Part of a small language model's weights.
Size: 13 layers, 12 heads of 64, MLP 2048 SwiGLU, vocabulary 8192, 115M parameters.
Training: a variant of Adam for these matrices, 903M tokens.
Each number is 128 + 32 x the weight over its row's rms, rounded and kept within 0 to 255. Layers, rows and columns count from 0. The size above them is the row's rms in percent of the matrix's.

# layer 5 MLP gate, 2048x768, rms 0.0229, rows 1674-1697, columns 384-479
size [101 101  94 105 121  95  96  95 104 102 102  77  97 111 100  96 110 102 102 100 107  97 101  96]
[[104 159 129  75 133 160 115  98 116 139 122 166 123 123 113 102 127 123 135 105  93 107 147 155 108 153 167 150 142 166  77 125 113 116 136  71 121 163 106 105  94 110 160 119  85 105 155 114 125 104 117 125 132 172 106 137 145 132 157 153  95 162 158 123 164  92 124 123 109 142 106 118 102 141 118  89  97  56 105 158  88 187 133 124 105 103 112 129 180 165  89 150 153  77 123  90]
 [143 145 126 115 122 233 144  61 118 115 149 133 112 141 170 182 108  65  93 135 166  91 146 102  87 148 162 141 104 111  83 108 131 103 103 123 117 173 136 146 137 121 151 113 107 158 116 127  86 150 210 113 124 150 139 135 152  68 121 161 109  92  86 113 150 120 162 133 115 142 125  68  83 185 144 144 114 152 107 109 143 156  93 112 201 154 135 105 178 124  53 104 101 164  81 103]
 [106  98 178 139 148 149 164 249 100  80 183 109 130 141 103  94 165  84 153 148  92 111 137 136 146 196 124 146 140 121 101 109 134  71  68 101 115  72 102 183 146  66 101 124 174 152 118 114 157 147 188 122 132 105 119  90 135 201 121 141  86 103 126  59  83  64 134  54 137  78 116 158 146 150 150 161 154 141 104 117 147 124 139 149 117 158  68 168 146 133  68 135 147 140 106  76]
 [141 125 103 121 108 163 183 148 134 137 176 130 145 104 108 138 143 161 144  68 152 134 123  96 169 127 176 108  43  98 115 155 143 147 134 109  77  98 132 123  96 118 127 131  88 125 105 119 142 120 159 142 124 148 114 110 137 151 144 136 185  41 140 110  76 116 151 139  71 116 166 136 135  61 144 169 133  81 143  92 179 163 106 120  57 142 115 137 143  74  96  94 144 161 123 111]
 [ 97 114 140  81 121 146 133 106 228 119  76 165  83 161 178 132 183 176 132 115 147 107 115 135 105 153 147  76 147 137 153 121 135 175 135  96  99 129 152 163 154 102 141 120  75 147 113 131  96 132  88  47  70 168 137 180 129  92 134 154 134 119 179 164  91 108 136  90  70 100 136 186 180 148  89 100  84 114 100 168 152  69 110 117 100 115 148 114 148 127 117 134  96 158  92 100]
 [108  81  87 128 116 175 172 191 101 142 130  94 105 144 100 139 110  68 113 153 159 156 164  95 182 124 143 148 136  73 133 107 173 105 133 129  83  89 174 169 111 167 147 131 110 102 107 173 137 147  74 152 110 103 129 168 120 101 108 106  24 202 144 120 162 150 142 168 105 152 165 118 107 126  69 129 118 173 129  88  90 116 185  67 123 180  63  88 161 127 121 161 172  98 137 120]
 [ 59 128 172 142 157 110 121 142 138 115 153  80 136 166 130  88 138 105 115 133 167 148 160 107 122 105 164 104 103 165 103  98 143 116  65 109 106  82 154 117 144 103 142 103 133  89 128 173  88 124 121 101 170 119 103 150  82 131 139  90  58 142 114 109 149 128 105  92 143  91 143 154  84 112 153 166 118 104 128 135 143  92  93 113  97 105 108 127  97  79 119 186  88 162 146 156]
 [139  80  95 118 138 118 115 164 159 126 139 114 142 116  65 109  86 106 212  90 122 151 148 106 138 126 103 127 112 115 112 144 151 101 132  90 115 178 161 129 114 122 143 106 121 133 165 122  94 154 139 130 126 123 159  87 170  87  79 162  85 113 142 118 100 118 157  68 128 111  66 139 132  69  90 110  98 145 156 133 143 120  57 178 135 125  36 133 103  88 136 159 110 105 171 141]
 [104 161 144 109 130  93 135  94  60 130 106 162 125 147 149 153  80 149 110 125 122 133 100  87 151 136  98 117 191 149 148 142 143 107 138 106  92 190  86 113 171  70 176 129 148 162 109  84 111 169 151  88 170 136 108 100 126 133 148 135 111 104 106  91 184 115 141  96 169  77  99 181  79 124 150 111 176 157 161 139 159 109 159 158  84 148 156 101 117 132 128 166  99 104  98 135]
 [112 198 145 124 129 183 100  88 130 136 122 184 117  73 130 136 159 129 156 141  92 111 127 108 102 134 172 160 178 136  88 151 191 159 113  62 143 124 187 129 144  94 133 115 135 130 112 159 103 154 177 136  94 130 105 124 124 141  98 180 120 188 130 139 168 121 139 109 139 128 154 134 161 108 102  97 163 144 142 123 105 141 176 142  98 178  76 171 103 198 163  93 107 116 169 100]
 [134 109  97 161  56 163 171  89 150  92 169 104 143 121  89 153  38 188 122  98 151 127  95 108  84 166 147 150 143 146 128 105 148 187 121 204 143 129 161 151  63  87 117 128 140  67  88  95 153 152 142 130 116 175  72 138 145  76 154 152  73 146 133 159 133 130 111 131 131 127 141 115 149 133 138 159 158 128  90 173 148 156 168 130 143 147 174  98 114  94 124 106  81 121 158 190]
 [150 138  72  92 122  94 166 112 120  90 140 117 101 153 162  87 161 120 124 126 139  94 138 121  97 133 164 122 164 174 131 131  91 172 121 114 149 117 129 113 121  81 128 129  61 118 108 171 150  44 153 113 130 105 117 156 116 136 153 136 131 207 136 168 195 111 129 126 156 138 107  74 135 122  87 131 160 158 137 101 123 119 162 152 114 166 138 127  61 157 120 140 103 142 108 157]
 [156 154 174 144  70 171 147 121 199  98 149 146 135  88  79 114 100 181 212 150 149 157  76 136 102  79 114 122  88 111 110 112 153 110 157 120  74 112  70 147 134 104 133 111 135 160 102  99 134  84 120 147 115 161 201 193  90 126  77 141 128 108 136  83 119 150 110 195 139 165 118 173 137 148 131 176 124 138 157 146  66 167 131 139 159  63 137 143 131 129 114 168  61 159 107 111]
 [107 156 134 136 107  94 175 139  96 118 172 108 115 152 104  78  71 117 117 149 112 139 160 130  94 168 136 126 107  86  64  68 158 100  78 168  78 173  97  88 143 118 135 114 133 138 190 150  91  94 144 140 174  83  95 141 114 190  95 124 161 117  99 118 155 176 153  74 136 138 136 126  86  93  80 160 152 103 163 135 108 163 131  79  80 133 150 126 152 144 118 108  74  97 135 111]
 [ 73 147 126 136 140 112 165 137 106 137  79 104 126 220 139 145 109  77 162 131 143 136 124 131 146  87 146 128 117 119 122  72 113 131 176 141 123 140  95 166 166 111 151 101 164 187 114  68 112  90 150  94 140 142 141 151  83 123 148  82 101 137 146 105 163  97 101 161 163 101 133  77 130 160 107 101  96 106  58 132 116 171 132  95 128 182  90 112 146 174  90  97 148 124 134 107]
 [158  88 104 101 161 169 188 130 136 131 184 130 135 139 171  76 153 147 134 184 103 174 172 108  45 170 104 123 146 131  83 136 152 115 162 111 112 123 139 126 169 120 114  77  88 143 120 189 139 102 149 162 128 102  96 116 147 107 182 133  76 142 149 133 140 110 151 177  81 128 179 155 148 152 132 165  98 102 129  73 122 119 129 111 169  86 147 137 137 123  64 156 182 128 122 118]
 [105 119 122 142 138 142 218 105 140 124 161 103  97 112 117 134 104  82 116 109  96  83  77 135  80  50 145 183 126 151  96 165 132 103 110 154 122 103 137 105  91  95 114 154 158 155 136 165 118 138 123 148 106  29 148 133 111 114 180 119 185 137  68  79 117 157  67 128 165 132 175 116 151  75 171 189 150  75 148  73 118  93 131 133 131 181 118 180 151 141  63  94 101  85 105 115]
 [ 97 138 137 138 129  95  75 114 148 128 107  83 129 113 140 156 120 121  88  78 139 132 102 134 104 156 102 171 136 124 117 115 127 167 166 150 160 138  55 124 117  87 102 166  71 129  91 102 147 125 126 116 143  99 127  80 117  59 165 137 116 135 153 159 121  71 151  86 131 134 148 150  80  65 121 200 149 160 113 123 165  95 142 117  88  90 146 130 151 144 151  60 192  90  88 119]
 [152 120 142 153 115 136  97 102 113 158 139 166 120  93 128 118 134  95 100  77 139 100 189 114 153 139 116  80 142 107 109 150 111 131 147 133  75 103 110 139  94  71 137 134 182 221 151 135 135 117 119 115  94 126 166  93  98  61 191  94 138 113 109 143 141 135 115 192 116 142 115 148 216 134 141 175 115  94 140 124 159 168 134 153  68 152 132 140  73 149 125 155 115 125 114  68]
 [148 160 160  84 152 224 155 193 142 120 144 178 119 149 126 139 117  68 137  89  90 145 111 121 129 124 138 154 131 121 145  64 120 105  53 120 135 123 141 105  86 151 187 137 119 146 131 145 159 146  90 121 105 162 142 139 178  98 138 122  94 128 163  99 109 140 158  98  93 107 120 106 152 120 147  87 161  98 152 146 170 125 132 110 109 138 195 157 141  67 110  98 182  84  89 122]
 [119 173 122 130 107 152 128 168 133  94 114 161 114 149 179 119 127 118 124 116 116  70 143 111 119 169 155 151  90 129 122 148 144 179 171 102 138 144 147  85 101 109 143  84 117 171 181 138 187 135 129 144 129  91 147  95 145 140 100 183  75  64  91 197  98  60 136 120  85 141 108 104 117 117 140 118 129 123 122 110 147 123 117 112  57 107 152 135  87 129 148 145  87 166 137 123]
 [193 139 122  93 155 160 112 162 119 143 150  67 148 168 104 128 106 130  88 128 137  74 174 155 124 123 162 120  93 121 131 151 181 153 130  76 138  87 134 162 107 132 153 143 158 148 129 115 143 122 152 146 136 135  73 169  97 136 120 146  87 111 106 124  69 176  79 174 151 142 121 104 149 115 161 145  80  82 127 155 128 149 102 169 149 172  91 184 169 101 188 182 165  91  38 129]
 [ 79 106 154 160 117 192 128 134  50 103 129 124 151  81 117  86  79 117 125 153  89 136 125 104 144 137 148 111 107 100 130 150 132 139  85 111 159 203 102 140  72 118 103 115 117  72 130 108 117 115 165 170  75 138 128  93 140 115 107 138  58 151  58 193 140  60 117 101 112 154 103 161 106  55 129 137 140  89  65 196 169 126 164 138  69 162 176 172 125 100 167 111 161 104 105 103]
 [171 155 116 139 151 185 128 100 151 124 133 126 121 123 102 136 100 170 154  71  57 103 173 116  89 134 176  83 114 137  88 112 199 155 152 182  92  93 117  77 148 133 156 164 130  99 117 151 150  83 178 154 104 127 192 156  94 199 140 119 157 121 115 173 106 125 125 106  81 105 124  99 178 143 142 164 146 141 115 165 171 118  90  90 137  95 154 117 150 164  91 168 158 127 138 188]]
# layer 5 MLP up, 2048x768, rms 0.0223, rows 1674-1697, columns 384-479
size [ 98 104  90 104 128  95  99  96 105 103 104  78  96 108 101  91 106 105 100 102  96  94  99  97]
[[108 131 131  92 145 181  95 154 105 125 145 158 188 195 168  68 111 143 111 157 133  88 173  81 157 146 144 208 217 174  75  96 102 166 167 132 107 139 163 141  83  90 148 117 135 133 145  94 161 122 107 124 124  92 160 119 134  83 114 169 171 148 115 137 112 113 112 159 131 142 205  66 125  69 137 131 107 117 132 169 125  84 121 100  75 109  77 133 132 130  89  93 133  84 110 100]
 [170 119 133 137 117  84 137 193 159  91 112 129  89 151 166  94 127 102 128 124 119 137 181 143 141 141 152 138 130 116 130 141 113 120 159 133 116 125 104 162 146 174 131 101  84 116 123 177 141  92 107 112 103 109 150 130 124 132  96 136 132 110 143 160 109 142 181 138 146 160 104 169 158 135 180 146 133  99 121 139 153 122 109  97 141  98 101 148 110 101 162 124 147 117 184 124]
 [183  80 139 136  98 152  62  17 124 116  91  74 123 175 191 179 149 164 137 147 135 146 109 137 127 121 176  99 126 135 148 101 148 146 149 125  60 179  91 152  94 122  90 141 123 162 152  71 163 169  76 113  92 115 117 161 126  93  96 184 168 155 116 120 146 151  82 143 126 187  91 120  87 113 104 115  92 168 139 152 155 157 191  90 180 137 134  97 152 113 164  94 106 168 161 116]
 [163 167 113  90 146 152 171 169 137  95 115 117 177 138 149 126 111 210 170  94 110 131 116 128 110  85 202 133 147 106 124 128 180 145 171 119 172  92 100  99  94 108 139 110 117 148  82 119  97 110 148 180  85 100 181 121 147 186 122 171 133  58 112 197  74 147  77 126  96  91 166 118 169 108 129 103 139  86 150 121 125 208 180 103 140 153 107 127  88 117  90 181 129 130 104 100]
 [ 84  71 159  63 158 137 126 139 183 142  83 157 102 161 139 117 173 131  79 127 157 113 153 144 153 162  93 117 108 124 182  79 133 138 109  77  87 148 172 108 128 100 133 125  95 148 154 123  66 124  94  78  95  98 131 154 170  67 158 111 133 135 115 132  80 157 128 159  78 138 115 192 137 140  99 107  81 122 134 160 150  88 117 112 109 104 126 111 161  97  70 128 148 164  48 128]
 [119  97 119 145 112 145 125 110 117 159 117  97 142  98 142  84 137 136  94 193  76 132  87 116 165 143 101  96  97 160 144 142 130 148  68 139 138 156  91 117 131 169  64 105 124 210 125  91 128 111 163 139 152 160 117  91 183 166 162 144 202  46 192 134  87 165 125 117 122  89 152 146  84 119  88 103 125  87 155 144 119 114  86 150 155 125 132 124 121 115 124 144 132 143 131 163]
 [ 97 149 158 153 166 112  88 150 112 106 108 134 133 158 107 133 158 104 130 138 133 123 183 110 119 106 103 143 135 143 110 114 189 200  85 102 162  76 156 133 172  92 137  88 165  56 136 121 102 158 131 137 186 119  72 123 124 149 114 140  57  71 101 112 158 127 135 107 150 101 183 154  51 112 113 125 105 113 123 144  84 115 104  90 118 105 115  96 136 117 156 142 145 174 159 189]
 [159 120 145  90 133 102 120 175 145 115 145 118  30 154  93 123 114 135  92  86  74 146 136 108  93  99 140 167 143  58 113  78 176 139 149 131 124 207 138 146 125 153 134 133 146 156  97 168 106 111  92 111 169 128 190 101 175 114  95  91 106  96 168 180 152 116 162  31 109 121 105 125 134 137 110 169 119 142 169 116 167 157 124 144  78 121  21 122  97  98 164 148 135 115 185 116]
 [ 79 100 137 114 116 129 125 154 187 133 105 153  93 135  83  65 114 115 170 104  95 129 110 114 140 163 150 145  92 139 113 132 137 128 116 131 143 114 107 116 165 113 141 175  79 147 158  72 170 125 153 139 108 110 104 129 117 191 112 137 154 120  81 206 119 140 156 114 159 171 107 102 127 125 161 129 113  37 138 180 131 121 114 149 110 136 146  75  77  78 145  80 160 134 110 141]
 [152 118 113 113 135  85  80 111 128 134 139  97 133 148 154 140 104 144 153 137  89 109 120 145 100 133 183  98 126 107 181  69 157 141 118 112 113 103 140 149  88 155  76 141 111  63 163 163 109 103  97 143 143 130 146 155 158 133 167  64 155 127 126 178 126 113 116 107 107 108  99  74 144 108 136 123 134  86 113 162 126 110  99 144 125 152  98  87  93  59  79 116 155  94  74 138]
 [147 102 144  88 104 157 103 150 143 143 143 146 101 170 144 102  88 125 149  51 138 134 209 157  40 178 101 124 111 115  77 182 133 115 171 176 131 146 185 109 150 146  81 136 114 144 122 167  64 122 141 135 170 116 107 127 134 194 107 121 143 139  80 149 122  83 157 149 131  95 147 184  88 119 146  71 108 131 132  88 131 136 172 128 137  92 138 101 150 119 155 127 117 154 168 144]
 [182 129  96 137  88 113 126 159  99  71 133 161 134 159 175  91 166 172 130 120 168 141 180 107 150 128 108 112 109 106 119 118 106 155  99 111 121 106 136  84 107 121 114 121 102 172  96 138 105 128 176 141 108 124 129 164 156 198 155 123 103 193 151 177 130  96 161 125  94 138 108 116 139 122 154 164 139 158  90  48 103 121 146 178 123 130 121 146 120 157 118  49 122 164 144 103]
 [ 71 100 130 155 123 106 121 136 127 140  98 109 161 139 191 118 110 105 146 122 150 163 102 166 140  98 142 122 199 126 158  72 116 153 134 135  85 157 187  90  96 122 163 178 104  77 141 101 147  58 168 115 143  96 104 141 128 151 186 159 145 182 132 148 127 128 143  81 134 119 129 120 139  89 150 137 151 113 102 186 104  78 162 184 152 133 102 123 133 153 153 133 112  94 139  97]
 [130 146 143 208 174 103 157 169 126 133 147  84 166 121 142 120 132 136 134 160 122 222 177 135  63 170 137 144 182 160 112 111 170 104 120 163  94 135 142  65 102 150  54 107 149 129 131 119  38 107 142 153 145 116 117  94 178 200 165  88 112  75  68  96 137 116 100  95 146 110 176  60 152  73 115 139 121 179 107 129 142 163 142  64 119 100 193  94 117 141  96 171 145  88  93 112]
 [163 154 119  91 111 135  77 102 155 113 110 157  89 131 114 101 100 160 185 116  99 116 176 131 130 199 176 139 137  91 139 114 115 162 140  81  89  73 164 133 196 144 142 136 177 124  89 127 138 173  92 147 168 167 165 118 150 121 146 109 143 218  58  79 159 153 145  85 176 138  96 155 130 118  79  94 126 118  86 170  91  88 121  60  86 125 113 194 142  90 148 161  97 162 144 113]
 [ 80 154 153 135 128 134 125 113 146 143 123 145 152 128 105  98 129 165 125  64 117  28 126 148 156 134 189 116  82 139  93 124 119 137 135  94 103 176  72 130 101 145 112 168 167 120 169  91  91 121 112  64 190 152 111 144 152 156 113 114 162 163 140 198 125 135 135 120 137 105  97 169  95  94  73 116 143  76 156 158 124 141 149 168  76  76  94 106 177 122 144  44 101 115 148 134]
 [130 139 121 147  66 119 166 143 128  87 165 130 115  95 134 107  94 156 166 138 102 142 139 155 114 113 121 114 149 141 115 136 106 103 143 143 147 103 177 196 164 162  86 110 165 140 117 192 132 140 153 120 101  93 119 165 117 140 173  97 115 123  92 112 106 113  89 199 142  79 189 116 206  96 132 156 113 131 129  69 135 125  96 127  99  84 118 119 121 154 152 134 123 137 132 119]
 [108  87 116 148  96 126 121 117 174 128 130 112 134 133 132 160 203  95  71 132 147 120 152  95  99 134  70 148 117 145 120 159 158  71 153 107  84 115 142 140 141 112  26 133 132  62 140 141 159 155 143 119 106 137  96 174 150 114 135 100 180 143 115  79 169  90 155  88 108  37  55 153 193 143  79 145  97 141 130 150 142 142 122 159 224 163 132 167 118 155  81 119 153  73  89 117]
 [103 138 113  73 178 170 141 132 127 143 147 159 158 151 119  79  70  98 159 150 148 142 189 149 162 157  94  89 113 146 123  74 117  79  99 124 181  88 164 113 144 192 128 121 115 126 149 160 131 121 146 108 124 119 159 119  65  49 110 137 164  87 158 122 155 112  94 198 125 113 162 133 165 100 143 127  92 125 146 162 134 133 102 163 153  88  26 137 131  84 139  99 134 103  97 113]
 [115 132 103 107  74 166 103 146 119 139 150  68 103 157 220  71 113 177 152 120 157 112 133 138 166 120  53 161 138  93  80 113  91 138  89 237 130 118 136 142 124 127 125 190 120 113 134  89 111 126 121 152 151 171 148 151 110 119 157 147 159 140  65 136 141 126 200  70 135 142 122 104 141 153 156 136 129 162 173  91 100 142 146 139 104 104 134 144 132 137 133  46 148 111 152 135]
 [139 135 127 204 130 134 110 115 125  92 160 147 111 141 153 108 166 159 147 117 137 165 118 114 121  93 127 169  81 154 102 137 120 121 165 165 146 106 149 130 116 109 177  81  84 121 150 139 104 130  98 146 110  93  53  73 145 134  95 140 149 165 121 136 148 162 110 141 134 166 112 125 198 111 162 101 115  72 186  75 124 146 127 180  95 188 184 147 148  94 104 115 104 154  93 139]
 [139  72 124  68 137  89 157 118 121 107 147  54 168 110  99 159 148  62 115  96 101 103 175 145  98 162 117  57  85 123 116 121 118  94 124 138 139 131 177 160 102 102 108 158 184 147 156  93 122  64 159 140  88 176 101 200 118 125 198 176  96 130 124 206 119 156 132 180 125 172 133 125 152  98 128 132  98  87 148 102 157 212  41 203 123 115 106 142 152 100  76 149 140 120  45 133]
 [ 79  89 151 113  61  69 120 112 185 143 183 104 137  91  69 148 146  99 163  84 159  88 115 135 126 112 124 161 172 117 161 102  88 144  97 134 110  98 159 157 187 102 131 103 149 115 112  94 132 123 132 136 135 120 109 164 113 124 112 116 110 140 180  78 150 112 124 124 139 103 191 123  79 171 140  61 129 176 117 136 137 133 168 149 136  86 115 103 149 151 160 173 173 167  97  78]
 [151 126  97 133 122 148  99 163  95 119 182 156 162  84 129 179 146 168 159  92  63 150 141 109  80  69 202 139 102 192 132  70 163 161 163 118 133 140 123  98  89 100 107 139 134  78 149  53 114  99 155 147 102 128 171 145 142 216 141 127 179 134 116 175  39  76 154  62 147  97 133  96 109 151 132 154 159 147 105 134 169 165 132 111 152 139 135 108 114 112  95 141 115  66 129 175]]
# layer 5 MLP down (transposed), 2048x768, rms 0.0214, rows 1674-1697, columns 384-479
size [ 89 101  98  98 104  98  99  93 108  99 101  83  99 100 102  97  98 105 103 101  90  97  96  99]
[[135 178 105 150 192 156 154 123 129  56 133  94 126  95 114 109 131 155 187  52 103 145  83 154  90 161 110 125 111  75  55 103  74 167 124 149 184 108 156  80  91 130  68  98 167 116  98 143 103 128 139 166 123 105 178 148  81 128  84 105  91 132 105 136 110 171 151 159  77  96 124 147 129 117 127 182 139 138 178 120 134 106 171 140 182 152 116 135 112 139 160  81 144 141 105 173]
 [145 211 109  82 156 114  99 144 141 125 163 168 121 144  54 132 153 138 138 137 104 162 158  98 176 136 116  99 151  98 117  77  89 106 129 164 133 108  83 158 127 116  71 103 142 120 109 112 163 157 114 140  90 205 101  76 118 110 124  82 107 103  96 151 136 135 101 162 175 122 153 147 162 119 132 119 111 161  93 106 180  93 142 174 115 145 132 124  47  88 107 145  81 124 113 111]
 [129  68  93  73 140 169  83  95 127  87  60  37 109 145 144 104 167 164 113 112 112 149  99 145  91 142 158 110  95  95 126 138 171 151 143 152  97 158  66 148  98  90 124 200  63 161 171  82 134  83 138  86 119 153 153 176 145 178 128 144  92 147  41 110 104  51 101 100 195 126 147 112 117 146 173  88  89 156 167 116 126  83 174 130 138 107 156 124 149 148 108 102 173  90 150  99]
 [144 138 127 156 105  89 156 107 165 125 140  66 117 158 140 158 166  65 163  88 148 153 109 136 140 115 110 143 141 163  57 126 135 186 125  88 142 116 114 175 173  79 138 126  97 132  80 106 151 108  80 147 101  76 165 165  98  85 156 136 133  92  27 125  95 149 116 155 131 108  62  95 123 124 114  78 142  83 155 126  48 142 139 136  74 149 108 163 106 133  82 107 102 162 181  87]
 [147 159 104 169 112 101 134 164  44 147 132  81 142  86  64 158  99  99 151 165 136 163 111 109 141  61 164 138 164 112  85 156 132  99 127 169 120 146 100 127  95 149  80 121 186 114 139 138 121 115 154 110 194 133 127  74 108 174 123 125 151 137  85 102 157  85 109 104 158 102 152 118  49  94 162 124 192 143 147  53 105 180 159 150 105 160  74  90 113 111 156 146 164 120 149 165]
 [ 56  97 112 106 145 137 172  79 144 152 189 134 181 119 111 115 122 151  96 162 101 188 118 127 162 204 159 173 134 120 125 104 135 162 119 127  95 137  96 118 143 140  86 102 135  90 244 173 185 112 136 161 165 144  93 101 138 146 111 137 138 128 136 154 133 134 105 157 124 171 160 135 156 108  89 165 101 106  86 100 140 118 115 137 165  53  76 108  96 150 147 125 148  90  80 119]
 [ 93 214 143 146  99 140 148 162 130 119 116 157  59 130 119 139 147  60 194 138 115 186 115 204 121 109 135 216 116 160 156 158 204 175 130 182 181 115 107 127 153 135 166 110 189  93 140 118 125 175 100 117 139 115  85 105 164 129  73 130 156 138 214 109 173 157 179 172 148 157 122 102 105 102 103  98 171 134 149 171  50 167 119 137 100 141 110 119 145  93 154 139 136 134 147  95]
 [ 58 152 116 151 121 120 152 129 121  93 134 102 146  94 137 154  88 112  58 173 177 126 161 126  89 122 217 114 122 121 118 132 143 164 110 125  97 147 108  99 128 123 121 167 172 139 134 116 113 131 163 132 144 148  89  95 124 139 166 149 144 102 108 100  87 110 173  93  83 151 116 151  92 108 106  90 178 154 129 172  76  98 108 110 110 159 146 113 135 153 139  42  83 156 146 138]
 [ 99  95 120 205 171 144 122  79 175 114 151 120 189  55  88  80 107 116 107  92 116 138 172  85 114 108 140 114 109 136 142 125 139 144 144 112 169 127 216 153  86  94 153 125  91  78 150 178 169 107 141 114  98 162 125 125 129 110 137 107 132 194 154 161 106  73 187 154  89 103 134 127 104 105 180 163 164 149 172 143 162 120  76 142 109 104 131 137 134 161 147  87 111  99 128 137]
 [166 175 136 138 101  84 171 134  78 134 178 148 121 124 131 133 141 135 126 172 168 112 100  49 144 150 149 116 120  98 100 150 122 135 109 170 182 112 101 100 144 131 148 118 106 106 147  88 124 119 109 144  72 148 146 170 103 153 130  96 174  87 115 160 159 126 140  17 115 111  78  73 158 130 174 147 160 164  95  95 123 163 120 167 129 115 142 110 159  85 128 146 145 154 179 118]
 [178 126 102  97 171 120 152 130 128 201 140 126 122 113 140 128 137 121 103 141  86 101 142 105  83 116  90 142  76 137 132 155 111 169 151  72 113 154 166 103 161  75 168 155 118 154 100  99 100 100  72  97 171 153  80 122 144 150 141 123 170 121  64 121 110  90 153 100 111 155 133 121  99 163 116 113 179 113  87 129 107 137 123 132  85 165  90 159 112 177 111 178 146 211 119 158]
 [ 44 125 189 129 136 134 143 113 148 159 132 135 161 138 124 114 152  94 125 108 149 164 103 167 130 104  80  85 124 180 191 140  80 140 127 133 156 159 111  98 126 152 185 153 131 113 128 141  84  82 123 139 151 115  71 124 112 192  83  90 132  64 120 138 191 146 119 149 147 145 118 167 110 100  45 148 164 149 121 141  77 117 149 122 125 168 111  48 102 149 165 116 107 139 119 168]
 [145  91 136  89 107 172 162 139 167 115 192 154 117 102 133 115 166 104 192 124 158 140 106 138 116 158 177  57 140 140  82 118  99 177 109 185 134 152 180  53  88 135 136 120 147 100 119 138 139  93 160 130  97 155 150 109 110 119 113  85  78 108 115 127  95  87 171 137  82 119 130 106 129 124 137 150 140 126 116 147 133 134 116 155 169 144 140  45 104  87 192 132 176 143 148 178]
 [123  79 112  86  99 118 104 129 200 172 118 128  69 159 129 105 139 122 151 104 196 111 144  94 170 179 128  89 113 127  82 110 178 174 127 122 103 128 184 137 151 136 145 126  58 129 145  63  89 115 137  75  50  88 146  73 109 128 169 142 129 180 134 122  86  91 172 164 131 134 135 124 154 197 154 141  96 135 121 116 143 104  95 168  83 162 149 143 122 102  94 104  83 123 105 115]
 [130 155  64  71 134 112 116 137  67 127 172  81 151  90 125 155 122 147  83 120 137 133 138 146 159  89  81 116 160 179  80 154 119 108 146 105 126 104 148 182  90 175  89 138  93 150 147 160 155 119 145 105 176  86 108  97 133 135 187 107 187 104  92 214 125 136 136  93 164 158  61  90 131  92 165  90 123 110 117  97  72 111 173 136 160 186 185 162 150 123 101 177 179 104 101 112]
 [ 87 118 100 131 149  74 155 132 130 164 136 157 171 142 124  84  77 106 119 151 157 118 149 126 115 102  82 163  97 102 122  89 175 149 126 126 146 116 117 167 108 119 157  87 111 161 124 178 182 106 138 130  75 140 124 176 149 107 112 117 144 110 131 123 184 142  49 155  82 149 140 120 157 157 126 132 114 149 157 119 138 149 111 114 132 121 122 136 102 137 157 165 143 153 105 123]
 [ 93 125 102 143 101 120 123 172  81 124  82 111 141 103 100 117  90  85  93 112 132 104  89 144  50 106 108 148 134  90  78 101  84 137 101 110 136 112 159 141 183 102 100 185 195 146 147 107  78 124 150 139 172 107 174 114 145 107 138  89 141 108  66 214 105 157  98 109 206  97 130 143 143 100 159 147 146 171  68  81  85 147 136 166  52 179 143 195 108 138 166  70  98 149  78 110]
 [ 71 113 161 126 104 120 141 117 155 127  94 124 104 145 104 181 135 175 109 116 149 131 135 147 184 125 159 129 174 147 166  68 146  70 132 155 120 125 145 100 117 119 121 152  65 126 104  66 131 142 148 151 128 180 155  47  88 112 137 144 117 125 145 149 131 105 182 102 166 160 100 101 115 102 123 170 103 102 102 133 173 183 170  93 107 168 151 130 129 122 123 159 151 143  94 166]
 [156 113 138 115 102 102 127 139 105 147 114 159 154 114 124  65 120  96 152 114  81 164 112 101  74  57 110 192  88 170 150 109 135 147 161 133 126  97  97 119 134 143 161 102 147 151 133 111  57 142 128  78 174 144 120 122  98  68 139 141 150  97  79 109 142  98 163  98 124 158 156 165 187 146 110 134  83 110 118  91 159 111 170 108  94 134 139 192 131 101 102  78 127 156 130 169]
 [128 103 143 171 123 158  83 197 197 138 224 139 110 128 189 112 188 149 156  86  57  96 143 168  87  91  92 171 197 159 174 100 134 133  94 135 119 107 158 121 108 141 205 109 113  80 182 163 162 142 110  87 136 139 113 138 105 112 124 101  75 106 114 103 133 109 204  99 102 140 118 135 166  81 169  97 100 166 120  70 172  88 111 124  95 108 199 131 137 130 143 151 133 119 177 174]
 [ 97 135 133  78 119 115 142 102 134 106 158 111 133 116 100 194 186 165 117  91 112 116 128 135 155 154 102  74 128 190 120 110 147 122  92 103 124 136  81 142 171 141 110 134 158 159  58  71  97 125 111 116 117 116 144  91  84  83 132  99 126 165 151 140  81 156 210 154  81  97 121 165  78 102  73 134 145 141  95 170 168 144 115 155 178 152  62 130 129 169 132 163 169 132 111 118]
 [ 46 102 154 162  92 162 146 147 141 175 136 150 177 136 144 135  93  93 132  77 152  64 152 134 114 154 111 133 193 187 105 157  96 146  90 170 148  67 111  97 130  77 154  99 152 108  80 163 130  96 156 165  80 128  94 147 116 133 118 117 159 160 171 104 165 157 103 158 115  85 102 116  90 181 121 171 144 137 147 144  66  88  87  98 149 160 132 135 174 188 182 158 144  93 139 164]
 [177 114 130 115 138  94 122 170 200  78 134 121  85 152 190 101 165 126 164 121 139 132 105  97 142 112 107 154 145 162  95 100 104 136 148 194 208 157 133 141 123 118  64 143 115 120 115 121 203 159 124 145 130  69  74 137 117  97 182 152 110  90 116 103 139 153 152 109 145 156 146  93 103 103 140 157 133 106 120 133 107 155 141 139 123 141 103  86 118 114  88 124 149 136 147 106]
 [141 127 165 136  58  77 148 169 150 126 140 125 194 121 125 168 107 119 165 162 134 173 128  97  35 182 119  91 111  87 155  72  79 119 106  68 132 136 112 122  88 133 103 105 125 135 137  75 167 133 119  99 190 149 116 140 115 132 102 148 171 100  86 129 118 102 135 164 140 113 131  50 153 119  43 136 174 106 115 154 100 137 108 113  79  83 109 130 118  78 146 122 152  84 116 100]]